{
  "n_head": 3,
  "attn_scale": 0.177,
  "bias": "none",
  "init": "trunc",
  "init_std_qkv": 0.0248,
  "init_std_up": 0.0248,
  "lr_head": 0.00539,
  "decay_shape": "sqrt",
  "final_lr_fraction": 0.0,
  "batch_tokens": [16384, 32768, 49152],
  "train_tokens": 97690000,
  "steps": 3279
}
Each number is 128 + 24 x the weight over the matrix's rms, rounded and kept within 0 to 255. Layers, rows and columns count from 0. Numbers have three digits each.

# layer 4 attention query, 96x96, rms 0.28, rows 0-95, columns 0-95
111153096099119088150155158124084157121115144172133119141086156132143122105103116114126109137161136116112124143134125126111114127125125098143110102107113114147098150099119145118118103133098130161147109165097155126120144133120126126138129129118170124127129113119112152116111132110146113139
147143146151112126081117099130142133123134129089130137139129111135136128144122131132124149102102122109125122139119134136122140133147132136124119160143142140138130132157147117125158129103153097136130141094140145131134112101133119113128118127147105116116145142144121125141131114127109157117
150113112129119125099121138132081176105151134133133140166101147151139136140159134101135105148107143127125118147141114112114134118147127098148097140102126099148113172123137157140131110133136097160143104143133138113133120145140134119120118145117133128109160143171128140106127104127158153154
154110159158115151130117109127137106129126136099133141142165100135111138152138130154146143105122128130141124135131131143149133137129138150128140150125129156120138123163126110127134140122156127097134133096143127120136123129127139115131106117125104132126142157147146117113127112141114144121
139117133130126153109149099148168138140132093121116137112137126120120120120131140140129143118088128099150147104135106096121130134127108116101128126139150115121150107138155127133103098106148132131146151100147119136127146117103125112132130127160117129122149131122138112134155123121133107122
119167092112141121106128127130131122134123133133118118116131150132158144131117106132097121133111092148086133127099144142115109120129103110123093126145111126117121117130107113109123120123133139124108139178109131108105137127120128131129131142158118109117100101097106158152127145099121117130
146115136132130144147152139145147085138153124132152135087105080125101132117157164108116121155122143135114140161166120106140137132129148175142134109120119111124117123140129142123121108129117160119109122117132140127170110133136177141111134130121134132144159160139129138106137105117137122125
145147126109136148123109114125136119141131176118117121102147149133129129126120148102121142142119133178140161100095143168125122113111130130133126133128142125122108123170122104129152138136123122099110155109111122102080116123134097117124141144112116126120108099076118112122162166140133128133
143127159137128123138126132158123110148151121124127134100115138119105098100119143129124160151159129123145103164116129120130141127126137118126194114127148095148135155118135112146134118132128129129131109097111138146184135133153146118151094113093145118135123152127135127139115134126149105104
152126137142129140103119123103148102108149125140139136156119112138127134147163112136148152127117146111137144118139107141131131141126137129123142138104112149133121099135144112142149131119135128114135106094158122112138100130146156125134113121145120146122134122153143123110133114165152152115
144141161134100108093113143093148164123114139104156136122145133150116090152162124150094115132117106113117121143124104184079131129156141117150086128123124138121123163144085100144116156102170095084126126136151082129114138133112121118117099130097086129142150114083126113137115126128104119132
115135083145140124126127114141149135172123117145128125115120133117141077107097142138074121131118118156120097141089132135133128135135099134118113161102144119104145156123129130111159115122127112121119125136106119140133104119109148117149120130145144117138149130108120102161134116133151103123
096110165082136128157103068147147138150135051185191144138135111104150078100085109132103137150090157107128125099090101102163089184080113135112042156157146112148121119108170105125123101114151140120060144170114113131098154130094122152120102130171115128094096116132087140139138103030092110172
178129098137114112099134157118202141102098163115120121138135144100133149101119115122126111098074132119118140151094117134093111106129127064087134145202132087135142116139138125162134147149150099132153127123118107142100120168131131096181170121134128081125130144099082116161161130135139151126
141166186115173125098114138137082151135133130141124128143101138134140126127126127079153149149160151126170120124106140144142107103111159113140132114165124100130150137091134130148152159151107171147128141113147090147132146118138132141126150134135131116129094130106130140108103121114119127125
125133085093145126140174112118160126100110156174171167145130136109149093187119106124097106110148128068090096114121120135148105149162128086111103156181103148119136118162121096107173091116130094112089170102128132116123159108109136149100180173123085122141116142080142102104159080091120127110
125110142121130116125146121163118138137141149127133171112152145136138106144150143112114126121126141093127104140113124118173116125171141117114115151171111124124134107147139150175183101114125141108109141156147099126121184112083128131144106157121078111140152144147130118131131112109099140152
175111157149078161104141099149151126109125125118132132138174121119156103119113140148112119122123094097140136108123108146142156164125138110104134156101120128115130145178109122128140098099119120112141134101125133151097116128112143135130147132132148113104149148086123110128137091090149126105
127146134116141146127100145127108134131113129130123143152117157121140126107117130123100115120120124153115120143106136132118119094131093098133122147160099105112139108137114101159144124136151113116120135141126157127136128163128116123128116160140113098152116123126098106140129157116139129140
128132124136140125129090107134100124168129114169149142151125161115142118095116172145118135148178127170149153106164107126142122104132152134136178121097122098129141129125129116136149153178150172109127130147121133113131110115152152153128143136118167142122118121088113050156101081055123160098
141133151112172144105128130161117123128112161128089124166146096104125113139107140120149148143109144155090155143149160118143118116109155075092132125096158136107178127172125118175131110113072161078073117165136079159107115148093114091133115109138150123093121101150151111083139151147096100098
115142092106115154087134103117114128177133121101152090106160157121123131130142103101107158157125125161138120118135140142084078144132138135132125099122157153112129176107140113099132116184127077057099079143132126124164104166129118165097105109134108120132119148125145152143129128123122100118
096139132166086118131142204157071089130111126199119078143095128104133200117115114152134119133132125130112129086083116114139173152136119095111104082117146088183110152102114096106114103152135195106134086132124185111123170128195107127115140109122121095140119094078042084169109137108124096125
110211140166104110119106086180120166139116134114099115089187171155150109121117134183097175127116098183132173141080132125144096096135135126114126139097110111120099143159147125137083172188146186159103197109106086109114131094101161164138073142091122115058151132038147094148111111128107120126
152083090117136123132141161125129153130132131118135109067117115106116089143071175068118131166137153164136161200111155117145170129140117163114172160161116109134151085134074111125143125176119132127166162172141198064174072145123175124177126222096128149133130137174126145120079126197152160123
127110131125115068149132106128141084122115093089090188139148133108082106084188061134166113087163176096154069133127128107122119093064114100168126170140160131099145166156128092139145066158200136132143096105157112143147096166128141119089103139155104157152132126073145180151125101155123134141
093196084150109134102127119128066157123192139104139125122164091143065089134116140103159147162131135135145143139155166139146120148149125141121145174106065178143113140153121096156141151134119099118153177092119143121152109143125100124128138125171168121061144096151101123159127133170164150139
103154097088168119097110165190127154084208084104152149114114150086174189098120112116095143147159112174150138132116175096009157143103154127105165138138166130136110181141118127169222161116157124171132108140081078127124163138152126157130156098146122195117098152146136236148099142152170131090
147102113151116124110073129135129163155098190107069095110102111157053130104110113155129120096134143133183140165147171144105149108165136143155111198147073092129045083127150153123108101121168032102136085186164160136144080169118118058127133180082178140159095146145114098146100134134156085070
184128149145094140120080144116104173141168142098141113129153097185139150112131162072156158135109205074172082255121113183113129077074146141161148173094124118128098099132084129090140160111145111140186137095158156148023160104075140136095105199154148103128141113161117094152151135147145239088
136097116058084059111122131080169149140122106080087115072125154128105138149144128096141118163144120123122126121114121068104163139135053126194099160110127129124103147142081147109165123125141108192133108138140140103132089140114093144124147119152143101137153124160119165149129123142097185157
102174140100125086166103120187082179170140143097128113093094134123098135157085142129159141134139035120099132066147121120135098126222144083117070121143159140107072127116121135133045137157103056105098128130132149109152115117124149122118166147089178126153081110106143114127123126095143127128
159119103116138108112167129137117152131118099119114119157088121117114117122089108109151082138116138114107112147098129107149162145131069129115155146124157146165079151109105140132130134147130101210164111118104167115115156152106169114133133172102160140109126099182112154108143133132123145139
129092134155115113148108087142142110124125148130141140088150129131141140128163129131103142107107110116116158089126112130124113124120153136122120122107139133098123138153157131118113138099159113086121117109118113147144109117121093145111128088123100116144147133109155080121131118123103129139
125117113106140119099141154130159148121151138123095142173114118124117136124101135146151091131159131112147114146118094129118158156183108116104114126112138155152120130131124098120126102155060144171174118120157142073108128099138150109118153153152152161124180133138118144100128117086148168143
162100152147124153082102134117142128151109175094141148128178089135129153127143134167127152106123099150134145122132110114129103111116166125078140101136109131093123101143139118157123139098163163076123162114138104142118128099117117114165128098135123096092119143088126071126122113125110138095
158102130138118103126133100130166118120109149135122139112158109123129126124156141158122152103079130127134142117131103130143099121121124141113090137122139122108142098162149110133094099096135112093106168104118093115122101100119100118132117066130121141150125125080158101135137096107087119127
118146124112128139113115122145150147121111111078117131113104134129104151127130092145106137106105107175087144117129150133123116131117079118149114165142111143146065159163127138155103132155186119126129137139102120151166139137123114121124149162137105083159106126142111131148144147121115111117
161122162164135134141116113093107119125127112133147151116116115117149125104134148103145154162138121117136151126110086140139123137119158177140142122111098118141123126149116120110108137136157138143154112119148113124165133136132124133085114115149165144124149125128156112125149116150122147139
133147152138126153123118088111163100129123110106120149100128148154159150111121144148121171128131126122117121134133146166120092101082129126180093146131138145114103132151123166148121191120196081093102152121104102152169132149119112146129146124130096080144118114130107113152143123142089169123
147138165084121148156136173155090153134113090160106135125107131146141143144102147123085126141158160117143142117131131105109090091117127111121156139143162113138159104124134130091149126109106136125114108183148128116169136158118116139125103131108154180159126151106130185132068162115138125116
136100124156119135096112148125145140126143150117143135150145105124140153125133165120132130135116091137149124089122115123132150144139149130110112119116122109110117119112146116134129109110139128127123125115155128122110110101121111119123127111149115133118140149124146119126124104110130119144
127145146118114135145151117117135147103097147115133166104149132174129105098148128170105143136124111158115140151122104113151110119124120132126117109161139107123090130134123180116129167130126129110145129108139117188120117097130106136136128109081137123120122142128121140159126127148125113142
133140118134148116129146121135128128152103123109110119137079128090128112107097119138130103102115120125107106150122150120122106141120113117136092174146159145122122118112119129121117162120094118130110135143117137117095150129127119114136136154133121122112111105140131157126152150118111134140
125108142146165105136073110151140156115116094121139124127133142076106160141114118099116113156138090149101101099122130128111097170160122187157130141120130158158081125101118138154123148122138127128103086126142115107171160112182129053142157130198113175076113137127074141116117104152122133125
124108107155102141103116142097156128126124150122119157130143125144129136116151137148096150115122148145121119102124137153114134114137126118130132151126092139067109135155101086115117159126139094108121129165112140126116101145136118119127111095156129127117123123138162106111124131175162132135
159132141097134103121123140138110144122139174134135112149128130167125107142162133125174116148166147088157141095148120140115120138152165098130132112154101112135129116114106102124115124128140137144177134104147148096127121099113139118114105123127131175089106153128175167087135118141153153133
099151090074168155097155120101114081113148085143148122155112177187166150151109110092132109177158131151130114182116115166136124113137137081124100144141126125140124075137161138135119126158136113134095155128165174170153142083140107107101150152110134105129130128138153134156126133113128127085
115158163147115151112138114128152115089103097122102107154141110121157128144139143163132117124141124139135145135112116143149130117150106121097140143147099145198127115122151133130126098137134144150164135111127119103139127097115144141174133168119132133133147137127113135126094153105114086116
168133161128101138092126114134126127114134127110102086128175114130130126130128119132124140132150133135125150123117103139149125153149132127126106109097119123128143115148141113095126124115134166126164123084144092115110134122108126128129131135126136112091126131097136132118150097144115130117
137140119123103126140125144133115144124129124138124148136112130145109080125136121117131117102128156117113136128134139123131135129111102128137124118138120114132102145145132153141142140141131119160131128149116152144111131160109135119109107136124116135158119129138123154139150141141152118133
129135125167136094163147111128148118124134117129122147125104111114130131121133111103159111151128124130115133158136101119132129143133160174149142119090132116124146108104162105109118135131139156128135138076132141118135157116135154120135133135141171156126115146106132083146141077126081125093
129100110123136190104142134113166132143128145119135178138145092106129122137107167079153130137155160111099141116156122131101104150094109127115149084092153144116138077163097122121138128120105185124169115108098137139129150170067080102129131117144141108151141094138096095124150109161123129115
090158156102135082089061138196055145162127108080169046061113138109074126147111096130104117146119090193100112136128162083135116156145126142106093149134125145158116178100180144142107135136121190086117140090147132134146091149123098174221132153146081099172140117126118137131078167088150103122
103121155129140117085122120164091142096146110153103090123097114107129147117110081123163103140132112154113149119156134134105120125107153090151170109108130111153105154068102097095129116167133104144163118156110137097133143137156152149087121181126122156149114148145116155135109098115126126118
155116134146113092163146144131083078067120089134139170123127096139127097184132063104147104117072101096095111091125143091117112147161147095127151107109127106159126179112140112117129104135126125141113083152177104150124137080117147138137126133132115157123156118123125135167110095192123067118
161151144120114128138166169139132160142111148138091139132136149107122148096122129118092141121177173074159159113138148140073128158106117071115137092137168144065165147130119117187122123114095117171114143155122115143127161113110107114068141093138100115166114119110109125139140141115110169130
111147154151167117116116124114174112119122164111153167093148103132103088076195117155121135120176103120113117125117101140145084151136123200121158087119110134103106150133127119088122146124161126166105128122138081140123092089142174106127143125158138141127098130124164113129156139115132130156
185128110120101162145142131123151131060170143136106158108155061117113128106142200138116129123121138147127126126127128119122127116132141184174150130111122131129125136106123131118142134103118080138148142130109125113149137107142162104114140135136113176120176112155145134111145138097117106116
114135141128089090143129137119122146109170114133101119139091116111113128113128138140137128115165142126120093135147167134097090104180111092116167114078098144166095145078142141142176116141160116156175112108142154114141111175128124079129143128112161125159144091150130203085084131156154152146
087131119107100185142145184105072133136107102171106148172082135118191180147100146091126117188155134102150124157114135099116162121120080104117087139160163148131146144129114089109164087132103103141109094160152217097129153146137103140123134140156119150135149064149083170114075137086170089109
115146170121112121148140087116087148136173087133122150151058165126140099150111114131123137120173144130127137136145178137116124076109127070125145141162165105158166148120102141119150140123110127130082125108142167118103098118118187183127143136087158116166106131139131153169100120079153138140
150158080176115097107170146119126116175123157138145122120192136103131137120096156106147149166126118143129159130127135117090093122106144099108109146123109160107144094087175103106149094100128131131143136175139137168173149150063130135116139131124092095161118128138088114152154158163075102102
087150134108134133180145146117100150158121134139112132156089143095126108118145121049118081142100177093162098106138113112129132135143128097160077120149166134080124139105139121081115121146091153164159126125127132125096111153104133146088136151167098120186150119148114083096142137130134075105
144117097118127087115184118127091138111138127159140124141130132126133105130120099082136109113132154108148124151131123101110128125100129114126160132136118119125132129129118115107153099137078125147144146130108138102148114146102113130123121144093113117134153133126130117121139137163166139137
122137146147110133130120138131132123138138132095125122100107124152128126134122124137147145114128097123116139133130138120144135144133125123123129133104150155138143141153125126128129122110128141125108115106140145133136137118110126133139113131146126116122134136126133145119124110103101121112
149114126155148091128153115132121144120126147143136106109118134111134109125103115096107124133133117134137123151113146123118095111140148086126125130126112126120152162143112142116133104119088116101132128155120155135168122104099120118139121114103151123117141120130122097113145130139131129126
109142153139139142125092118135153137166115107093133133110120137123126145121136124151140155127114119122121111141128116136147156121154118156123087168129155152146139109145142118126109134118148173115121118113138121133118137099101139111142098139169124136116111144137145130134113117106081111124
144139147134106154120134134132153129118133124097102125104120120128125126140141141159133158134118124128112155088122126120140117154130128151125115101118128137134141121150127137127119109074133113117126131106134115123135142142134111131129140105137118109138154129111135132143143123088092135125
125127107125118117151144135135112096129132142118130140129129113115107113152132116134133109159138116107121116122122149129147138153107125124132132119167097133096134129125129115130139111120119121122104117142107120106104130138122116139090131156081100125154141102138128137107148167143134124121
141150125157117126121129151129104097138112102139122106116107131127150125135120116128141134153118092132138146126106106156121126158150154153142134129116130133157137150112128141092118155135146128127121080104145124132128126099166112158119138141155150135160149108133139147155121146136122124140
127113133108111158095179101085155112085148152148131140108170116157152134147117123144124143113118082114155153136152111128108108125142119151128171109115122179137127119144106101122137131109124076128107154101117125131137146128139122115080168109126153109112142161133072115158128124148160135117
175166127100145120113110155145124178151109086103139127095078156140164128117142124144127149112094108138128141126098126125152138137170112137132140142102149120076134156133115156112144135139164131120152103154111124117145104130144133154160126141137129129093120122123147128166106127115156125154
123097143137125152114112131100123143119144155140134113110119108160123144126133141133134159164098113138121152112134113107130147131160146133140140113126121128114143132139108109110114091131138147144140114111132121144155122105124130127121119121150138116112133167134123104150102097103115113114
116085150135130134105081101082120108139131164131150138164154140124126132132103162122110094104125114112119097130136144116127111115111139093093154099119097090139137113131159138140131146102097087082119128125169144137119123122103148115124161134113108111145124134163108123102149098142127086145
146130102111125144145120123158143114127105108117134164125118137100136135126140126160146113095119157107105140112121145159131145117119104131149099169158142146129100122114123136107130122151097135116145122106106118121120099131140112142143120136097118163153131090136136143132147152131144122121
116074117140151121159146082171138095107140204127171133141144127087119125136094130126155108119184143113110121113171119171108117115104139152105176062126101129130137078051130092095121089151074167082109145080107147083149085100150132152104169085111112148124134112138135125129111139152100144093
167141140142125142141065148147161125147113122105121122122157114136126107126118147130122125112094134138128119119131108128133133098100092147115163159130148154102092123171103127114116135088155169101136133119145130136116152159128108105135110165142130144123145104134150074089123126125153110109
123123130111111142150148113137108138131159148121153162145116147122106123109144117109120117120142121142124103156161123111130135116124134130136149109143088118123127123123152100145147080158113155138138119135125132114162123150116123128137148125144135158101126114087119133116099116108131137119
120153119118130135080157098127154095100157116138144111145153142128124150154142143156149137110120124146121179115130143154128120098107160157168081088103123114115122119163108099137117135124096154128032140117122125130133109133150104173122126095111138133160130132070124147089187110147110152146
129135112150136120119162135143138114170119144078110164119121149131129098121108104137134116156104113145150146145154158090131120145118133136106154104104093125118141091156156160144147114112078168128071112150117097119102114115094134174118139108130120086124119149091106134122116139112114175125
135144138130109118143130108143134101160136140134136118111145140127138112125134142131107140133129118110140133134140145150150094132103128145127126100099089116120149085173111142134103092091118133096123121121158124152141123121110125109107137121124137103100148132116150085108134108120129126137
135123097117117087166135178143142108139153148132136157137120140137110126120132118136150125144118138113132114150132156117132111142098105140130145121144119102101110118113124155154128101109086107147133118167115140131116129144112151125121114144103133114104110122127108118151114167117152163124
102139133157150107144127107110113102129166147127160123111116135092120114100123126149147129137124143136131108115148140140134099156106120142136123122100111095107131113094108139142142109139112130116114082133149107145124105116115125133137141135127173151122118101112124076136116124120139145119
097136123126160162113126138088160138146084168142103103135104117121119114130129096148117120139134086213080146118105149122106150167149105113086111130078172147139155165136129115170123108134060150122152102096098096086154123097097062117150141143128101113120119145159114103123115103100158100133
119172205078154151120196019124079032108106085148145147154141125050193074181193100057154033126123096103152118133145107134182121132111145151107138125146104116168153109151194103134130127154118179122064132120127044078131136123147138142050140063084088151162168159127169199138142141129069116173
126133118105166127058116118134097122124072070174152092175149128075116115138124118112136109140146102157146149170128159125110133121129121148069167123145131110161113039148104097101044163143144099166117176136118122119148137127141140135077173054109056173088105135123153135126133097131109164107
089161089128143076135155129131097092148117169160062168126185139154170153090156119122155126135110151136173159107176108072096132133148120105165197167145078124116123162186136176177144132127149140130125167102136048095088084110123127168120118150107153075081139087128116068174086111143164103169
085151134125170112181107128182105152143138129144151121154049143132094080138103167090104103135146116085177126160146135070091121130134087119139128112119123075119173140136100134110111103148150127160136111127148180132120150105149116082137098168174140119134167127172118117081133125148145134121
172198125165126137098138111105149128129100117146131077162136097091177111142133103141142122174111130117123083098094110114129111170087142118140119132141145122097149116114167120150114136149137148190123101100158143107132153126134164130130151075140141095113124125107147167137143144140124153164
124117063119179103104159114124097148150079119114112142199065121153121173134102124118117083167149164140136181123113148091166124123142169087113171165139089128144107159111124109135157134123138102141127074119097151086057129121131103110131152138107137112140103103161099107081111152079169162122
091154129095141094086109130082128138134140137149158105145094118076126179126090112132172095127133121099141097102114133127090117102088149126129105151139111096107135092096139089135142140143078135156124150160123064086110108121178131134096118119099093156122097193122101140139120126135135144129
135108090112149193168193175114155126129126186092118129104084119137139142122102140121089213177116111194111086084184121107139145115155139077151116184107150121105177114133161145175145086133182162130071129112150176170136153126108130076132077157125144134122114157114119121146115134135131108100
047132136134123108138157089171114065085159119117126098053144125103098140151125097143125147159120170130178127107119154178130086118107187157091135085128086048187125129103118109129183149130131112117120119133105152107140108165143112134076119113139131173147152118103155151118142173155148130165
123137118116059111026129177094121134095192144147119140186162146127145142137136124106134157127152137144095105081090101084100140115132145085129162091118137147101134098120120124065148144116136107165126170131155090176179115121129063140117108114130077125155133078095145109130131069132112123111
140108192084137133165159119185113070154128157187153101139151128114167087124154116122167120121035128083124130085114131128119105140101144147110136150148172102140063154119142073127071110153121151050110133089127179136118126190118105196084135154150153199141156089124157140164082105125137102098
# layer 4 attention key, 32x96, rms 0.241, rows 0-31, columns 0-95
154123091105126157161121166126132136141085165132080128133120117163130115125109124133112130097123149132110106144093135143103127113087074103121134147128127123106126145121116122141151131102138118148149141155102127139095148149135091108111122166072162118165104137110134168140150175144174096102
130157103124146115110145118133122133117121111127124160155126141131144096145114111160135098106120161144121134159096157129132130111129128137093139172154175146157100157140113128099153146138130112152121139142094119120124162123104135135141104140128147129137143129149132146120106165100133148117
118126104127148137137147108161165140158112101129095111116075131134104127129110094118112151147143133108104099145104119122139129105124075100161106150096122159153111141115129153148116162092119127153109166127101148134127142123132165147137097166119151115143114149130131141122156215133138114096
080148155152147110095140125146121148136135084153097097138093134115145131116167156133140101150156103111133136156147117123113116174135147141111143120138143131163160161157163140111124131139102147129092110115168120103143130090129128146111158110151135155120161126117128107104128101110121143121
100111157145106108140126119156089113135166103086161132142131150093154161117160116138140119133143114135121161140164117140153151161132175130123123116144102109194131143123139113146147145150120128125115119131141140097139104117125150151176131123135116150118141148134142093109148089106120150134
138118099131104152147124156127120140139121120143106136159131122124151112069124138120120144124142163105131116121100141157121160121125105125131150099144145129113183141111126106110122070102104122155159154126114151131139140133130119139103119107153138133115182139148136125119155131129119109147
104144143145126097133082123137111151086167114158166131156142137115123120156123115135141063138131097131165113125176157076109140135148163101127122151124091097148142112133139139140120090142104154047117102141122149147139100102161114138160124097142091119128145134135106096130089093108155119113
106108134164103160116137158102153132086112126131127114067083070140125094179159138123095128142128137128135120117180140159142132153156118150137151131145084081109102134124083122115141095140094103146156108124129126106145119104165138125090170130101114146147167122133148191094117175134212115110
101093126091114127169123119122125183106117160145151099121171145107169138085104114135098137163113140137129117153149139147174146133145104150135145114111141115129126171159128132110105075118121138151132146155101126127117116130144121130134114116126114130108118119128134137154136123107159091149
142117161113128087111132098157127119147158061121142129114149139117175117140204121181094122135154113111133191111122117141140108110138170151100176118129102106129130117141166116130126097131155148142124131115118135096123088121138176153155135089166125171097137145087147126123106098127112133132
119106090112106096097141151094074115128123132105152131123115142136103156148136125131132157137103117121133121170140120138138113133082114157176113091056122139168118090161117113150124135121147142121128148145146127132092114144112090120144133134113126115107139142125154119164154128106133111113
157154118069128137122138177113144163100109161151123181114105111163128143107103150115154162129118180072135102125103155139114136102120092156182115127131116154114119105164099157151103130140109154111117129110076119165158135145101137155113097140116122113133110098153131090154142151156154135135
115114132102070140170118093134161117147086098123103123101104103130114138150143078142119147121128135088124204117138146136099152142117142117144102161124129100137139135089139126120118106128127128096157177109101125132107122147099107161132130141095143194159093170137200173125122140132073136081
125106095141137141103124117111125146161118157123114141105117099135132129110134155123136133130128168120152109099157109155101123117110098142144141109076105119082111118163135141126125129113088114128143118113190092146119169143155176122121144155106165154145097086146131148134149123181160114140
104127159142148140076144106149089113128162130152128173088163106128130178128140086133147114130139106125162153182143126110118121135165147104107122095178124098156107142104136147176165129191161153152159098152132158107135133124107147142138161108144107141094138127126096142152109100139150142115
108109145095088144155118127109134119096118079112077133143143126114120134107112108139109099098133124091120097144085162112095156163102116104132110140112141105141163159127146120095131143144135118154063142165095070141097110115137083125130140114092135125145146121113151157122160141141134097154
115113155116167066092129134113126137097162130080129101190134135070185133126122128119145059116167078120146155129120088146090169162158176110138124095119137078143166057097162114114161157153100136144136183142102075043109130108115161139118137041153117131076141130132099119121125111142157167135
106166166139113092119121108133149137128165132142149140171145131107173134137173131168134105143125071086131136132137110075175179147152149136124122121148161177158155087147148134123151117115114161133097156084133140073152109080152143130110134075160156122097126112120136116121120110097098175176
102169095141118121125125138095135147118115096128097128087093123183086114105129161099088163146112167141132102116131154093125139118132110106157161149109139136120120144142088091119129166129104092131135135150160142143138115121133127132109106163088158111141160092185136153138143151127138106126
136155152117134091084107094098120139113175148105160093109143166111150147097134096126098100146135087103151127107114101138155090153146133080147166149158133129093145138121168133152155107149150150119117116120162117115114128163101118149150142094143082114110168149099095109103123114101131148125
156121134146151065100136131164080159137095120120119105144111068137127101130135117154155136122092160108122139120125119132113078156131103105115125137150118145157143166163108091127135079095101096162098183122083124093131114142155111125121104124135066166139101140173105132123175160107120117148
128116157114139097123118117105148123117146136126137133122080136109136111125129095158105117151135101130136161101107111126148128128151105116101119147132080141110117095123107083116163117145134099152158135096105155069108124117121155126130152127184161156098119123118140182131127102135155140106
125089121105110126133189133093129136153119190147163106125101127144141103161160144154127107130104190108118150097122135127113131104126114148137092094185129131114133200097114114115150126070120102139102126130159137140194118149111134135131111116124121109180150109153154143113088131119125121128
141123116090167120092132142151118125119157159158137160114121128140148108122117134143123166135136155174149167137108128127123117142150119183126123126104115193146170163134111108068165163110141123113095093065156158115121116138134113071129125130139137127143177094182120143121155154158155160141
124117062124116133116116107108116099156165140117115159118173088176122096107137120102170097096086137102155128132119148095159125105123063155145169172104145159074104133102109135096192129117102138115129114138115118153145082141119088141110128128086102069149192123115189087119120145144146126123
181111122144118137106150095120145164114116126142147100151098096108123105134106117126149128109077165150165118117143136130104157127081124151159111135114125111138140083122137102131165127165129138126119117081106141105133098165144109114123132144097120141121179132107158129120179124130124113138
124087101128139090115148100105121134175112140131145103169108125166126158125101117144160083128129126107142121143146112113121119162099118114080132099126119131104136140137131106114114161160157129131108142180115091176083167124089105164113146167124144114131117127142122129130119129169072106122
065134126163166126082182099120092099139112142081128190103093158182117128145109120103192139151158121156148105118100112109122089101089127139136149113113142164116107157171106133159120148171121090134109093131137081154150125108098110149149122151103127093127162087066099099117135151105128103134
126121120119149169131129150097134123140123156083116140100100118144145114103130119071137123080109151139133112160123115094111163127108133097142123134169131103113140119143140189104120084138105121139146149119071075150168132124089126157112183140090121091142187100180146143138132133107095179117
139143105141117145127142167144107151089124121127109124112146141137176123118139172172152158140146119094158145150133123166148115105122136128152122143120084148151122123147129114148155133120174091136136123122132146142136158144155090117100133083081107102113088110136093140111137158157150177130
145108135119099145119142129141112102118117136099156171181147152124099089093153091107089133094127113113135137157122124108094136180102140110111167134113129148122100186153065129146125131107123150112128156127124128118106131160130125105117094134115114167105090134128125161157115184160134138118
155156109128192119134120147108150139140092118141124127099115095151125101143118120147138179130123129142127128075147143115112150126121130128143092153110104122125140110102121097121124122117120145098109163137128102141176104143079109115153113138133140139113133104140162155121102113138092120127
# layer 4 attention value, 32x96, rms 0.275, rows 0-4, columns 0-95
115179158150131130037166119180132152106131131124090151125118119177120145115108146131147129122121116137143118144158130141146151109114117098110139122110098137103118160189115121156120147147148072091078124071110137136135128144150126124147158119102171124107123140150125204100125101122138189130
159163150128175104103145159130117171161083135111140044087074103109157108137131110145126127155090127119131133115071123108146121154095123108139159128133155152096152106102131127082131106123105101161090146088083135109108140139104110138122114147129134125163156146142165145104115109104074091145
119137100131114121117136108140091066097135134121150160111092163144142149155111170125144148118115158183087140141140130136114130130158120141166163132165089121159117096168139120148148116157092116121120132099152150105136141097105130096110128115125125124111181127110112133146140131163146111083
156108091127099142170123094142092091107119124115134132135121081135138141172173116130128107123116147167122204146130111148137112132127129126101147105120131144136135126131123139130124128180161127099152156169156149142118108127143124119140095148134087157106132158133154153199165123125118083115
115128160136138135137141162115124156099112129128148123139134190105160155115123110121098142112163168081142078130133155131079147138155137150139070169107114104127142118150116145120133123074097137107132158132102166122162091102096108114132116129151130130101099110148176159115153124169126108119
# layer 4 attention output (transposed), 96x96, rms 0.29, rows 0-3,32-35,64-67, columns 0-95
140129128128104093135125121123126098122144113115168106116106133153133099069145163131139152123121200100096062173152071142192160105126170104136164139150128119095111137121120140115143117107115088134106118151132100161111130119112157104134167129137154092146130135150146161115145133074107151133
116188134143169124082123164132117125168099151108135124200096165080138086125113151183098140130080129150106126105110071156121116112133121133130104124109089095137116131127136114141112127141137135134102173161134090132115121149153112121110114152172149110107130121136136156101118121126068143127
144091092138113120160132131088138107103108126159122158115131135126123116106096120153139149090160088088112070079134109164109133095136117127157134157090175126108127141142139127120122096114156090114077148125152122134133148122143117122109071131129132150125116111121124143129083144102135149165
164124085130112142128111125128135156114159103134131154168168151131150182131114132159129164091120111110156135117092137067115170125161155135105176153129100133120124098149115136093141131126154105114166131133123084158179120160106133155137116133120091091105118099147145121191161128145126106123
113108142170144122105123166133108082116134109117110087103133106153112121140130109123118080114136119152142133134118130137133127164106088139114132093106090141147107157136115110102110121176138107050123124139098142111124105120159150135126110145092144118136151155115081135108149092174150160126
154107138126093080135152104142142134124108118128134115115132142111134110087145159164165141138116149095146120147144108139165128137118140119138161167100123114113107118130121131099168172133121043134125108091121113142106145152075166153122120128117166126137135117129113133160144137120145133135
150123111138137139117154109109141113157129104127170123091072139116107111117143128148126114135092079160101182110147129077103130119156132129141125096168118159100127118111138099099132160161117146131084123130111176103085109133090147133163127090170070129127116184097109161148155133120081118089
110139124132095134136165126153137102144105140123108080150052092075101113173135152119085120174148181145105144134114096121133122093127141128126102147088144124157159132140164137095106140124130139122117148123128175030100142145142146137151127140175124139118112123146128145113167133105100131158
119151058125149149169148150122093133169108127140154171162130148067157162148081132102143140138103116113149170140137149129117107142126118143109106138138143114140107108120106102123121146124108155190127145089166140149139142143112117168132160142156106149155087090130145112158093165116125104129
156095063116077160120109103103152140084150102124108162078197089171159186137122076106122118099136130126108133149109154137132145120104122122091168105146137159129111144129085132154146117072136131126141091144140123138117117113137129124131165113055100130120129144124111121174133145154195117129
129151167128129119125122124186117120115134101122103136150126110115144129101131138119071106130164134135158147133117136139173132157114112143094120152144094099174117131125119161151144153139127156117166130137116142140141105138112127138115166118125164099148108155126142117132114117121089151133
099144157176157147143102123159143122127102143105146147117135129171124136114123112133147117140093118106115110128149152183133111142104093145140119099164116157121114091106121155151142134128118164138145164121133143142117136115193128125126144138108128115138151164061130109104105132124136103136